config.toml
d_model = 384
bias = "all"
init_std_o = 0.0
lr_mult_down = 0.7
lr_head = 0.00735
grad_clip = 2.0
decay_fraction = 0.927
decay_shape = "sqrt"
Each number is 50 + 15 x the weight over its row's rms, rounded and kept within 0 to 99. Layers, rows and columns count from 0. The size before them is the row's rms in percent of the matrix's.

# down: layer 7 MLP down (transposed), 1536x384, rms 0.0253, rows 1333-1401, columns 288-335
# up: layer 7 MLP up, 1536x384, rms 0.0419, rows 1334-1402, columns 288-335
down1333 092:40 60 63 26 38 41 12 47 47 60 62 38 47 71 36 51 19 43 66 48 51 42 62 22 52 78 72 31 68 59 68 41 21 43 42 30 39 49 57 34 92 36 20 42 55 42 55 57
up1334 100:51 60 36 36 45 51 39 34 46 81 55 55 31 81 56 45 39 35 49 71 62 23 39 52 45 46 37 71 33 61 62 53 46 50 29 60 44 17 58 55 55 47 60 52 37 54 39 82
down1334 095:22 25 81 28 47 66 65 64 32 20 54 49 41 31 49 74 25 65 49 39 58 41 50 47 51 47 77 62 46 43 53 76 27 41 40 49 64 50 22 46 55 77 40 80 82 67 37 59
up1335 103:58 34 52 42 46 44 37 55 70 65 55 54 52 51 51 17 46 66 53 39 23 73 37 59 57 32 45 31 61 28 25 51 73 40 58 72 49 32 76 57 62 32 68 56 23 29 40 52
down1335 103:48 58 53 38 35 30 30 47 49 69 45 36 55 53 21 55 40 23 60 50 64 40 50 73 46 58 27 74 31 55 44 30 79 41 44 79 64 46 44 33 44 50 30 32 32 43 79 43
up1336 089:32 80 30 45 69 63 43 32 31 37 40 43 36 61 44 43 54 37 55 35 44 65 44 58 52 72 62 52 66 66 55 44 42 36 14 60 61 46 47 38 45 70 46 36 51 56 51 67
down1336 077:42 38 48 64 44 25 56 64 65 56 69 47 32 38 63 56 51 55 43 62 19 55 71 48 28 22 37 46 54 69 35 35 73 58 80 22 30 50 35 55 47 55 46 83 33 35 45 37
up1337 100:55 66 31 41 61 45 46 49 32 55 79 38 58 36 48 53 61 18 34 46 24 37 41 28 93 50 68 64 51 38 81 37 50 66 18 49 51 65 55 27 62 46 96 50 55 44 51 29
down1337 099:60 59 73 16 68 40 62 40 40 42 43 58 41 43 46 45 48 51 56 82 68 71 28 63 27 58 49 60 60 44 45 60 69 06 70 38 49 60 53 36 21 34 36 80 62 73 65 83
up1338 090:70 45 61 37 35 60 43 79 23 41 17 50 51 30 68 38 43 55 49 52 26 60 70 33 35 47 55 27 42 77 37 62 47 60 56 57 37 43 30 66 40 57 59 50 66 99 46 54
down1338 088:34 64 53 69 70 71 53 51 71 61 51 29 48 39 69 30 39 57 25 29 47 45 60 28 41 47 48 43 68 55 16 57 46 94 25 44 42 64 42 54 30 67 63 47 79 35 63 44
up1339 102:56 32 26 71 49 69 89 28 62 45 40 66 66 30 65 57 50 31 59 54 41 41 63 51 57 61 58 69 23 73 39 66 65 30 54 72 35 50 41 69 40 52 41 77 55 48 66 17
down1339 100:63 39 48 25 42 63 53 63 43 52 57 59 04 35 16 33 60 49 32 57 40 60 55 44 61 46 31 50 51 45 49 61 36 66 58 49 77 59 43 52 44 51 45 49 50 48 59 34
up1340 110:22 37 55 40 73 45 39 56 57 90 76 40 44 48 60 53 52 64 73 83 39 66 56 80 56 39 57 42 33 48 30 27 41 36 40 64 79 60 30 40 74 61 65 67 56 56 45 37
down1340 110:59 37 32 53 55 51 49 47 56 61 50 53 43 50 62 39 39 48 33 38 42 55 78 03 13 44 56 61 43 71 29 57 22 41 80 44 46 66 56 58 68 61 56 33 50 29 52 57
up1341 092:64 53 47 31 48 61 71 23 74 64 68 50 52 53 48 37 40 42 29 43 58 54 54 45 95 40 65 67 57 70 59 68 63 45 26 56 73 75 38 50 45 13 67 64 39 75 64 29
down1341 073:55 47 43 57 79 35 43 38 55 30 24 28 59 84 73 62 53 56 57 45 55 00 58 51 45 64 55 46 89 65 54 70 40 39 45 43 59 52 34 37 42 81 51 42 44 33 68 60
up1342 105:66 57 29 54 61 67 70 40 39 51 37 48 72 63 69 76 56 40 53 71 53 83 59 52 50 59 55 67 37 30 49 59 44 31 45 52 42 45 48 61 61 51 67 54 34 43 42 63
down1342 107:48 28 13 66 43 65 62 41 70 39 51 52 21 47 68 10 51 30 74 54 43 53 64 52 61 38 51 23 64 50 31 20 57 64 33 36 45 42 45 33 38 49 24 28 67 76 81 50
up1343 108:44 61 49 63 48 62 66 86 52 75 65 60 56 41 54 49 35 19 55 54 43 55 42 53 46 51 43 43 69 43 33 50 44 26 51 51 44 06 35 66 46 49 60 43 48 46 67 50
down1343 112:23 51 25 46 36 69 42 30 47 46 76 47 42 55 39 44 67 57 59 95 53 59 49 47 54 68 26 30 34 42 29 60 51 31 38 65 65 53 36 50 51 53 39 16 47 62 55 57
up1344 100:47 76 29 58 40 72 53 49 55 36 54 55 39 55 39 36 20 31 68 46 22 51 56 31 73 65 41 61 32 66 41 18 62 34 48 70 59 60 89 66 56 25 41 27 60 57 00 71
down1344 108:45 38 29 29 39 20 67 54 46 39 49 18 30 54 59 48 55 40 44 45 79 35 44 67 30 43 46 83 38 44 54 36 30 47 80 45 84 51 33 72 38 82 49 42 65 43 59 72
up1345 101:41 49 62 30 46 45 53 88 61 56 60 48 58 44 48 27 20 55 68 74 38 57 31 47 52 68 49 65 51 55 57 71 59 61 63 78 91 58 55 53 35 64 89 63 47 31 44 38
down1345 105:61 35 38 38 66 54 56 47 77 42 49 60 44 44 19 49 27 25 73 60 29 73 61 29 61 62 49 55 53 54 45 77 54 49 43 59 54 35 42 49 57 34 49 37 27 57 61 84
up1346 103:64 48 63 49 50 59 41 55 65 60 55 13 38 48 36 25 34 53 73 38 45 40 73 77 44 57 60 80 67 34 59 61 49 28 39 39 67 56 56 38 68 56 57 33 39 65 50 30
down1346 110:42 19 38 62 42 38 26 43 70 43 66 24 49 72 43 45 32 52 43 57 56 63 35 57 41 59 15 36 53 51 42 43 65 44 46 63 48 36 43 52 59 37 45 50 74 37 59 37
up1347 092:42 64 47 99 46 68 75 45 54 49 49 38 54 50 29 64 45 29 58 57 31 31 48 50 71 63 37 70 70 29 50 44 79 58 37 69 55 39 35 26 54 53 42 57 85 26 52 49
down1347 096:47 57 51 27 55 48 34 52 54 69 69 59 65 35 81 59 39 65 58 57 61 50 37 65 29 37 51 84 57 49 69 81 58 13 65 38 40 26 46 46 54 50 43 63 47 64 64 42
up1348 091:50 43 62 64 69 71 48 24 67 61 73 34 86 25 56 39 21 49 26 51 46 51 67 49 62 46 53 67 70 44 55 61 64 37 64 53 25 50 36 49 60 50 52 49 81 69 55 56
down1348 093:51 59 68 34 60 54 58 51 26 35 47 44 51 40 42 58 72 44 49 45 53 39 53 49 56 57 39 55 52 53 62 54 58 52 62 43 53 40 56 54 44 47 47 30 56 73 55 41
up1349 105:15 51 48 63 48 52 21 47 42 52 81 49 55 38 55 51 04 45 61 52 43 68 44 58 51 32 57 52 71 56 44 63 61 41 54 37 65 63 51 80 79 32 50 40 58 40 44 20
down1349 107:58 44 55 56 55 51 37 69 31 52 48 52 54 41 84 36 44 44 49 61 46 46 33 38 16 63 59 44 43 61 38 90 62 60 44 63 44 68 36 39 59 52 74 51 20 54 49 88
up1350 096:58 58 41 74 53 49 62 51 65 39 58 58 55 33 47 38 87 48 62 51 48 23 21 52 45 22 42 59 58 69 45 51 47 70 36 60 47 52 36 65 69 48 63 32 81 37 25 24
down1350 104:44 42 85 43 34 61 59 55 48 56 27 43 44 17 80 67 49 50 47 58 60 41 42 39 34 75 50 26 47 22 37 57 40 45 72 40 55 54 51 50 22 59 41 65 54 65 50 51
up1351 109:53 22 69 44 55 57 88 57 71 46 41 54 48 39 60 46 40 48 54 83 78 59 43 52 74 52 42 59 45 60 57 33 58 88 65 62 62 42 51 55 60 39 39 61 40 49 49 13
down1351 111:58 31 50 55 43 37 64 33 30 45 49 62 39 65 42 40 35 51 64 35 29 52 47 64 49 40 37 31 45 68 70 56 31 83 72 60 70 74 55 17 15 73 47 52 49 46 52 52
up1352 110:65 45 71 62 40 71 75 31 69 59 62 55 61 46 61 60 34 28 59 34 53 71 37 54 69 39 27 58 34 58 26 48 26 70 41 58 50 38 57 52 38 29 66 48 73 44 33 46
down1352 117:46 16 61 43 91 61 50 35 26 20 66 68 36 35 47 70 55 27 51 70 41 54 62 40 57 43 23 37 57 39 67 47 66 32 63 38 39 56 65 36 55 56 55 55 40 28 53 20
up1353 103:64 61 32 67 63 47 36 83 45 22 42 77 51 55 57 36 40 35 47 56 44 26 66 40 47 65 59 38 40 37 41 21 39 58 38 09 16 42 47 49 55 66 61 66 75 71 57 29
down1353 100:49 59 44 42 50 52 74 34 33 35 25 32 80 59 70 69 27 35 32 40 44 45 36 46 41 39 62 39 49 45 60 40 33 55 31 56 82 73 36 56 52 64 64 66 38 47 22 69
up1354 101:56 81 35 55 33 43 50 29 35 66 49 40 33 37 71 40 09 37 48 45 68 58 44 46 65 79 42 64 62 66 66 38 41 40 22 42 57 51 45 54 53 63 67 52 21 37 26 42
down1354 105:59 62 43 44 30 49 55 49 44 11 24 53 61 41 79 39 42 40 37 48 34 35 55 54 41 65 61 17 18 59 83 68 46 62 56 59 38 55 65 42 17 40 46 27 34 63 30 30
up1355 095:34 56 54 72 47 54 37 48 65 44 52 57 28 63 55 40 40 33 29 37 50 56 52 77 62 64 49 18 34 67 77 43 31 67 64 38 39 54 28 28 54 43 50 50 47 40 58 61
down1355 094:67 17 53 51 40 73 67 45 62 75 77 63 68 85 44 51 73 59 48 54 72 64 57 35 67 27 63 63 64 58 37 40 41 38 42 43 55 49 55 36 85 46 29 53 47 69 60 52
up1356 095:46 65 38 67 21 45 49 50 84 57 35 49 66 26 54 57 69 54 72 42 38 54 53 36 48 48 31 43 46 46 39 45 36 63 42 30 42 40 60 36 38 55 73 53 73 70 55 48
down1356 097:36 62 19 42 56 58 51 56 65 28 52 51 39 66 38 64 50 29 58 30 24 71 75 77 58 30 31 35 44 42 40 56 90 46 43 42 60 51 53 73 77 46 55 57 66 53 35 41
up1357 110:67 67 58 95 21 65 42 25 53 49 59 56 71 56 63 36 65 59 71 58 48 48 31 61 77 55 76 59 46 37 74 67 54 56 54 49 83 38 42 59 63 18 38 55 60 35 49 50
down1357 107:51 69 42 11 66 44 44 39 48 44 53 48 54 38 57 49 60 48 50 64 78 33 66 22 57 40 61 26 64 38 53 31 30 44 69 56 40 94 63 55 71 55 33 99 36 70 63 59
up1358 097:57 44 38 60 47 77 58 54 51 29 43 74 70 57 47 57 41 50 65 88 39 44 61 54 48 52 52 54 31 50 63 59 52 63 28 57 44 40 74 16 59 35 28 47 68 82 58 35
down1358 094:47 60 81 37 47 32 24 49 77 64 28 29 23 42 75 59 45 49 57 43 66 45 35 63 35 19 67 55 45 45 44 86 65 13 41 45 76 66 55 67 60 45 73 70 40 45 33 49
up1359 098:60 64 58 50 35 43 34 20 79 40 42 58 56 07 57 46 38 56 99 53 65 44 71 52 54 60 49 51 61 38 50 55 45 40 85 56 40 55 54 52 47 67 62 57 74 77 28 43
down1359 103:55 67 46 61 44 56 51 62 48 76 48 51 56 50 66 57 51 33 40 57 13 54 48 44 95 40 70 77 35 43 49 48 57 46 68 52 68 81 75 43 58 21 48 63 45 76 64 80
up1360 106:79 37 58 67 41 65 26 87 47 76 60 56 65 42 44 49 51 36 61 67 37 52 74 47 55 43 75 65 45 66 44 50 50 38 43 37 74 21 41 39 42 35 49 60 59 55 69 47
down1360 109:53 70 33 75 58 63 49 53 62 59 44 26 35 39 59 69 71 84 45 58 59 27 30 66 58 37 35 44 62 51 56 63 51 37 48 36 63 44 29 57 45 49 41 40 57 49 42 43
up1361 100:29 47 26 33 26 42 40 33 72 59 28 15 53 34 28 52 79 58 56 47 64 38 56 46 48 22 60 40 57 65 86 44 33 54 44 07 54 44 50 86 44 81 59 73 46 50 61 28
down1361 098:40 49 66 54 67 53 70 63 63 81 32 61 50 58 51 73 67 41 49 55 34 58 70 28 47 71 42 44 57 51 63 40 35 17 35 37 45 61 70 56 40 37 49 49 19 76 64 52
up1362 089:27 72 27 31 62 59 45 47 45 53 64 42 58 74 59 53 49 55 47 52 20 35 46 34 67 73 81 68 34 38 79 58 57 50 62 45 54 70 31 80 42 49 46 63 59 49 53 49
down1362 086:53 34 61 65 48 55 83 73 45 33 77 33 59 39 53 21 62 50 39 33 52 71 44 58 44 45 63 66 59 60 43 51 58 65 33 58 30 59 64 23 61 33 40 79 13 57 61 33
up1363 087:44 56 43 52 62 77 56 46 52 86 63 46 50 42 43 37 12 68 28 45 45 51 38 58 68 79 55 87 62 50 64 69 49 43 52 59 16 54 52 82 70 50 63 38 47 51 46 68
down1363 090:50 46 64 43 38 50 46 49 51 59 60 24 51 68 57 18 61 70 49 30 86 66 55 41 57 37 54 77 53 18 69 46 57 47 53 38 57 75 31 50 37 68 46 67 43 42 39 41
up1364 099:55 61 23 48 85 27 38 65 45 38 56 67 27 34 68 60 28 27 58 73 43 39 57 30 63 51 42 49 44 71 34 26 58 74 69 45 63 50 51 46 49 69 45 61 34 69 32 53
down1364 095:40 71 58 48 39 58 39 51 60 48 43 34 73 45 36 37 49 41 39 40 49 49 26 40 09 25 36 26 55 35 71 72 45 35 60 45 57 41 56 29 52 53 57 21 41 27 34 60
up1365 100:17 47 50 76 72 42 51 54 69 45 53 66 38 43 34 43 64 40 48 62 49 51 35 62 73 53 64 70 82 51 43 38 61 52 60 38 52 50 43 77 59 66 63 40 54 39 47 65
down1365 099:66 38 77 37 33 72 47 78 38 43 48 45 61 31 72 49 55 59 67 41 45 51 66 36 65 32 64 57 52 42 49 56 49 37 27 61 61 53 69 34 59 49 40 53 24 49 59 36
up1366 101:23 88 52 28 54 41 51 42 57 38 53 63 45 58 52 34 44 61 54 68 65 52 64 68 54 45 61 44 29 25 37 39 68 75 54 61 40 61 44 49 88 39 47 60 76 38 29 51
down1366 110:32 29 22 53 58 43 41 65 31 65 32 56 59 26 62 46 62 24 34 47 41 36 21 53 23 75 47 42 54 69 48 41 61 42 51 47 45 38 44 62 49 57 60 59 56 60 36 56
up1367 093:56 53 18 41 49 46 48 56 66 16 51 62 70 60 57 27 43 48 60 55 42 49 48 64 49 88 48 47 34 67 49 33 69 51 60 52 15 61 44 46 58 56 36 32 55 37 69 35
down1367 087:56 23 47 72 68 62 58 56 56 43 54 40 41 38 57 69 71 30 41 31 60 50 51 26 30 32 58 12 60 47 23 45 59 24 45 51 62 66 59 83 55 44 41 24 98 48 48 57
up1368 110:61 73 56 63 53 37 44 49 64 51 41 78 37 73 49 33 40 55 74 29 69 90 54 58 48 60 62 98 61 64 60 25 48 16 61 59 51 54 28 52 49 67 53 34 51 65 61 42
down1368 112:59 51 11 48 47 62 70 57 52 62 41 34 65 30 42 46 65 30 42 63 38 26 54 51 60 59 62 39 58 36 67 65 61 65 49 68 51 24 51 50 80 43 38 55 41 34 38 49
up1369 105:41 65 68 57 77 66 37 45 31 58 48 47 55 53 48 38 40 42 61 59 52 42 37 37 71 56 55 24 57 85 65 21 60 30 50 46 35 60 50 58 39 52 33 43 48 42 05 41
down1369 114:41 61 52 42 38 00 55 56 27 49 47 36 46 55 73 36 64 79 52 46 42 49 60 63 49 53 67 29 39 41 59 76 48 46 47 55 60 45 39 42 17 34 53 32 56 52 36 56
up1370 101:59 73 24 48 71 87 67 54 58 26 54 59 62 38 52 63 37 63 47 32 43 34 56 76 43 52 29 65 45 38 45 49 30 53 56 51 40 54 45 40 34 44 50 20 60 29 73 48
down1370 095:70 73 67 28 32 64 40 48 44 79 66 24 64 50 33 51 59 28 52 43 27 39 38 42 42 43 95 73 45 65 53 64 67 55 20 40 36 66 46 46 47 78 49 64 46 37 37 30
up1371 104:82 74 48 63 65 60 54 67 72 70 60 72 43 65 57 63 27 62 71 37 42 27 27 62 55 17 73 49 33 65 48 62 42 55 40 70 81 61 49 70 33 43 33 52 32 71 47 31
down1371 089:51 34 54 53 51 33 46 39 29 70 55 34 85 41 44 41 33 18 37 43 63 94 67 53 45 60 30 43 70 67 53 67 33 38 64 39 31 48 40 53 70 29 45 40 42 63 61 38
up1372 092:48 33 46 43 52 71 49 62 60 53 66 21 53 60 61 46 34 65 62 59 53 52 63 56 40 78 51 41 48 60 57 56 35 46 59 53 63 29 55 50 56 35 81 41 41 46 55 40
down1372 084:65 70 56 41 22 52 48 50 59 29 29 82 56 46 50 27 67 43 56 68 42 88 45 55 63 44 18 59 36 52 41 49 55 57 44 54 39 48 52 41 42 67 40 58 55 47 49 60
up1373 097:39 55 17 54 70 35 66 55 57 41 54 47 43 26 31 37 41 57 56 65 57 57 85 38 46 33 45 35 51 49 51 72 51 40 67 46 36 62 53 63 78 46 66 49 27 41 45 53
down1373 093:29 44 45 49 46 49 58 83 75 27 27 53 49 55 50 75 18 30 53 35 57 58 23 77 24 69 46 74 47 50 51 45 43 66 49 31 39 36 49 33 48 84 49 53 52 53 79 72
up1374 100:40 57 45 64 38 69 55 29 75 59 36 78 52 81 51 47 62 50 54 82 40 99 52 35 36 63 40 46 48 27 63 73 62 45 42 38 61 45 40 50 54 44 49 51 23 58 42 29
down1374 107:60 61 60 73 37 42 31 50 79 46 71 22 60 51 30 39 57 50 63 77 36 47 45 57 99 59 33 42 02 69 20 47 55 58 58 50 40 46 40 34 59 49 43 62 75 56 75 61
up1375 101:71 52 63 79 42 68 50 24 42 67 47 33 55 65 48 40 51 58 15 13 33 63 51 56 38 55 44 74 75 54 46 24 45 55 52 57 59 69 58 57 52 62 59 40 59 76 53 44
down1375 098:24 39 46 56 52 53 62 69 83 39 32 56 23 47 66 41 62 77 58 32 58 26 26 29 59 58 57 30 45 42 48 42 49 82 78 35 63 47 68 28 39 60 35 62 47 49 44 62
up1376 111:49 53 36 44 55 46 77 66 36 36 34 58 45 60 46 54 56 56 42 37 65 55 51 75 40 59 60 71 33 68 58 39 36 26 33 42 12 49 48 21 23 45 53 41 69 50 61 58
down1376 120:50 25 24 42 28 53 51 47 37 36 46 15 59 60 30 56 48 53 47 45 56 79 46 43 63 24 59 33 61 46 44 73 62 47 33 41 84 72 62 29 69 40 52 43 27 44 87 21
up1377 101:53 29 41 55 48 43 35 51 73 45 67 47 42 65 45 70 56 33 45 60 73 49 33 28 72 61 62 53 53 47 23 52 51 40 30 60 42 30 68 42 50 44 48 58 22 57 66 59
down1377 104:54 47 52 55 93 73 54 43 57 67 60 40 61 29 52 63 55 60 47 28 42 47 43 63 63 39 49 44 52 64 50 70 51 47 74 48 63 38 35 58 51 65 43 66 60 37 56 47
up1378 098:50 47 63 45 26 41 58 76 46 43 37 41 68 41 66 41 26 47 56 65 59 98 38 22 34 72 29 51 43 54 45 32 54 33 80 54 41 31 60 40 41 50 55 29 59 37 45 44
down1378 092:68 40 31 55 55 35 79 22 35 56 39 40 68 60 59 42 71 42 33 18 51 15 46 42 46 41 39 63 65 47 51 34 53 49 74 52 39 32 32 70 20 72 87 29 35 55 40 64
up1379 108:48 42 36 30 31 81 19 27 45 49 40 53 71 54 67 56 35 49 41 58 44 29 58 56 55 48 26 71 54 69 59 73 38 33 59 41 14 52 41 47 34 45 47 55 72 69 30 51
down1379 111:50 33 47 54 70 17 46 51 37 42 37 58 38 56 50 31 58 40 29 49 38 49 51 61 24 64 68 53 57 60 20 42 43 20 56 49 55 30 31 60 38 68 48 82 45 47 48 58
up1380 090:51 52 51 36 51 69 49 52 85 26 53 68 57 16 53 49 43 45 59 55 60 43 08 44 55 52 50 54 54 27 55 44 71 56 66 61 48 29 51 55 51 44 42 59 38 46 30 75
down1380 082:57 43 78 58 49 47 45 58 44 34 51 37 38 64 41 52 43 58 69 25 67 58 39 54 40 51 53 61 71 33 51 64 67 34 63 45 54 64 16 48 15 57 55 27 56 46 60 38
up1381 096:50 30 51 56 54 48 19 32 71 37 34 62 34 81 35 39 65 43 49 29 63 67 42 65 41 66 28 44 60 58 60 57 76 48 90 38 42 72 52 63 40 23 51 48 59 67 72 52
down1381 097:50 46 61 65 56 49 63 24 56 63 46 50 42 33 71 30 34 40 37 48 49 59 53 43 66 45 33 58 66 71 37 57 25 55 66 33 48 41 26 64 30 65 52 45 20 54 56 52
up1382 104:50 50 34 58 45 50 05 71 57 60 68 48 49 29 24 30 00 35 50 42 37 55 18 58 66 38 55 45 56 64 41 52 64 40 45 32 25 16 28 43 77 23 57 50 38 57 38 74
down1382 113:73 37 59 38 40 48 42 86 51 57 93 74 31 47 48 35 51 49 72 43 47 46 62 57 49 52 75 19 78 43 61 56 36 37 19 61 04 41 66 64 33 38 59 55 57 84 47 30
up1383 097:35 55 39 71 56 73 76 57 17 50 27 49 39 24 31 55 41 59 37 38 47 46 42 53 49 55 51 37 39 50 50 28 62 59 46 54 53 60 69 60 49 37 36 62 47 35 45 43
down1383 078:60 61 52 45 32 63 38 54 28 75 52 24 80 64 67 30 44 54 50 56 63 51 52 32 99 44 51 63 33 48 25 29 27 25 39 33 51 53 60 43 40 44 31 39 55 52 33 61
up1384 109:46 28 65 47 60 53 58 35 75 46 48 41 63 67 49 57 22 58 77 21 25 76 48 50 76 41 81 48 61 50 47 17 36 57 40 59 34 33 65 61 69 44 70 56 37 52 66 56
down1384 118:28 28 49 44 50 46 70 63 21 43 44 48 59 35 49 32 30 51 56 36 37 37 47 51 56 32 63 31 48 49 37 37 45 66 47 57 46 50 74 24 59 44 57 57 70 58 34 26
up1385 096:54 59 47 52 44 46 46 38 52 61 36 50 72 54 69 72 54 52 49 63 44 25 55 27 70 64 30 64 56 30 39 43 55 55 84 53 13 64 42 71 61 29 70 49 59 50 63 68
down1385 088:49 52 43 49 69 66 55 64 41 60 63 54 32 53 51 70 41 27 65 71 62 42 64 57 41 45 58 54 40 49 35 54 45 52 16 41 85 19 85 34 52 87 63 68 42 51 65 42
up1386 105:50 49 31 64 45 60 24 35 49 39 62 90 56 30 58 58 47 51 63 58 52 41 81 64 77 26 57 54 69 32 51 44 70 32 58 67 40 48 45 36 68 58 44 56 56 35 54 32
down1386 102:47 57 64 43 45 41 43 29 21 53 29 28 53 50 47 64 54 65 51 45 74 47 43 90 50 39 53 67 63 62 76 47 61 38 41 11 48 56 67 71 44 63 61 38 69 44 09 58
up1387 100:36 45 45 23 63 62 56 60 40 51 54 26 41 58 29 56 61 75 61 67 40 66 50 60 57 62 35 52 44 58 54 43 49 55 99 61 55 42 57 12 42 57 39 59 57 18 57 42
down1387 099:47 39 54 38 56 59 56 30 62 45 69 76 67 64 41 39 78 49 38 33 34 61 75 27 69 59 59 56 58 40 35 54 53 48 47 46 12 48 34 53 45 58 59 39 41 58 46 39
up1388 102:54 60 00 43 53 44 51 41 42 66 26 61 32 74 44 64 41 45 31 62 36 73 63 42 63 50 45 45 55 39 56 25 09 72 69 57 48 61 78 41 69 59 43 53 48 27 65 43
down1388 116:48 52 73 56 54 54 58 46 72 25 65 51 40 40 60 58 52 33 44 43 44 40 56 35 51 36 45 66 66 59 37 58 27 52 47 77 69 62 20 58 55 42 49 38 24 38 58 67
up1389 109:58 32 63 45 54 56 78 57 45 49 76 42 28 48 42 52 61 47 39 35 57 37 32 56 78 44 64 43 57 42 50 52 57 61 17 57 24 43 36 49 41 81 50 84 40 62 63 64
down1389 115:18 49 30 73 61 42 28 26 45 60 55 56 44 65 93 34 59 32 66 62 65 37 44 45 33 72 29 58 71 66 61 51 57 46 78 47 34 39 70 51 69 50 49 61 25 74 46 68
up1390 092:32 80 33 33 37 58 37 27 52 80 46 57 35 25 50 44 28 56 62 57 46 46 56 61 63 54 86 43 34 22 30 50 31 59 45 63 48 36 45 55 67 44 63 36 57 31 32 31
down1390 098:65 25 52 36 40 86 52 54 53 32 56 50 39 54 62 71 52 24 46 38 62 58 37 74 48 33 43 62 52 16 60 68 54 66 54 34 63 72 55 48 42 73 68 58 62 34 39 21
up1391 101:36 38 48 67 18 48 51 35 18 39 35 61 71 43 15 52 74 59 75 50 67 33 76 33 82 60 55 25 70 33 75 41 58 51 79 39 52 47 76 35 34 49 47 40 61 51 44 44
down1391 102:44 24 61 48 54 32 53 20 78 29 47 44 39 59 50 46 57 46 29 66 72 68 55 37 52 79 35 74 33 68 37 65 01 71 38 24 76 80 63 53 52 37 51 46 27 53 78 63
up1392 096:30 44 42 46 59 54 66 31 39 52 54 49 59 67 67 47 56 50 15 54 67 75 40 34 65 57 44 69 60 49 54 66 29 41 48 65 61 62 70 57 43 32 39 59 43 43 40 36
down1392 097:65 33 52 53 56 62 31 88 33 46 32 62 83 54 46 93 58 80 72 50 32 89 30 61 18 36 59 47 50 37 61 56 67 67 60 34 55 37 41 50 29 86 60 64 49 67 48 43
up1393 095:49 56 46 59 56 45 64 67 22 39 56 66 45 45 37 51 42 69 64 56 57 55 41 48 36 66 49 50 59 42 44 22 53 46 51 45 24 38 37 50 43 56 72 71 51 46 60 36
down1393 093:29 38 59 67 69 52 81 54 80 71 90 37 45 61 36 26 61 39 23 54 56 51 51 31 62 36 82 47 42 50 59 48 62 65 37 48 48 64 52 46 69 49 00 40 41 34 64 60
up1394 102:26 34 53 45 31 42 48 64 37 83 57 36 32 39 65 43 42 61 58 60 37 25 68 41 51 52 45 54 23 43 43 33 44 32 49 73 59 42 75 22 35 52 38 22 61 34 48 37
down1394 110:80 42 20 33 61 55 65 44 38 67 46 51 49 62 58 67 19 36 51 51 28 57 64 50 63 42 45 45 84 33 74 48 50 54 43 29 34 33 44 25 53 44 61 59 43 59 37 41
up1395 098:50 57 29 59 36 42 62 46 66 32 55 35 44 32 63 66 42 55 27 49 39 33 37 47 68 63 71 64 66 43 67 47 43 37 60 62 48 68 66 54 49 28 21 44 51 49 31 59
down1395 100:42 33 57 50 36 46 51 58 51 81 64 60 37 49 74 55 61 36 51 27 40 66 53 45 53 26 33 60 58 36 48 46 81 69 35 59 43 64 37 30 35 50 52 41 60 44 18 64
up1396 105:29 35 51 66 74 60 66 64 43 75 63 56 95 53 41 49 59 64 46 65 28 41 45 40 30 75 51 47 88 37 50 56 40 53 50 58 72 50 49 52 41 41 70 63 50 69 33 52
down1396 116:59 44 43 54 79 61 43 41 32 59 51 63 44 43 44 56 73 81 52 66 54 55 36 21 44 50 47 50 20 48 41 07 51 33 65 55 56 43 63 31 43 42 40 60 55 59 51 46
up1397 105:40 52 38 11 32 42 54 39 37 61 38 33 45 56 41 38 43 28 62 57 58 51 43 53 45 32 47 48 56 43 72 25 60 91 37 67 49 45 36 45 44 59 57 97 44 35 56 80
down1397 114:55 35 39 37 67 49 49 50 44 36 36 40 51 50 43 45 72 78 39 47 49 40 65 32 51 66 43 30 52 55 15 46 49 51 68 56 30 58 56 37 27 43 35 38 71 51 20 44
up1398 091:68 57 28 51 35 63 63 56 22 55 51 48 42 73 43 54 54 60 36 26 51 70 35 50 68 64 54 43 44 69 37 35 52 58 47 37 36 59 76 46 39 77 43 38 40 38 42 43
down1398 092:53 51 55 47 22 80 68 45 64 72 47 72 15 41 74 67 36 65 73 38 48 39 39 54 59 72 40 42 62 44 47 46 73 45 55 22 50 80 44 46 37 26 61 77 40 70 67 28
up1399 097:79 52 57 30 43 76 20 53 33 27 55 19 50 34 74 62 47 63 68 48 30 23 44 61 69 72 63 46 56 86 69 55 41 31 53 56 62 60 57 65 68 50 38 50 56 22 44 40
down1399 094:45 54 38 64 52 53 68 72 59 79 81 35 42 58 49 70 39 55 42 46 49 60 39 38 28 42 33 33 59 53 55 33 55 48 50 71 59 75 57 55 40 43 61 47 59 17 58 84
up1400 097:62 15 40 51 72 67 34 60 20 43 77 68 70 69 56 51 60 52 44 48 65 55 46 45 66 60 54 53 44 66 67 60 49 51 32 39 47 54 20 71 29 50 58 35 67 40 74 44
down1400 094:39 46 47 53 63 54 60 42 49 45 59 40 53 70 67 44 31 54 46 32 82 63 43 30 29 71 44 37 58 16 51 52 45 56 70 79 61 55 50 27 65 54 54 32 55 63 19 66
up1401 102:65 64 37 51 56 20 69 55 51 80 70 27 47 64 22 67 51 70 46 57 56 52 80 65 23 61 46 48 66 85 43 42 62 53 59 41 35 58 44 47 33 32 54 68 51 50 50 61
down1401 105:45 41 52 53 29 34 66 76 44 37 74 59 59 67 65 45 33 65 37 62 71 57 55 62 41 66 53 51 60 34 55 60 60 70 42 32 37 74 53 27 30 36 28 42 51 46 17 42
up1402 104:09 45 39 63 67 63 70 52 50 69 32 72 49 48 34 50 27 56 65 56 68 32 54 36 43 69 33 50 40 38 06 78 55 40 39 81 22 74 45 28 41 56 16 60 41 62 37 34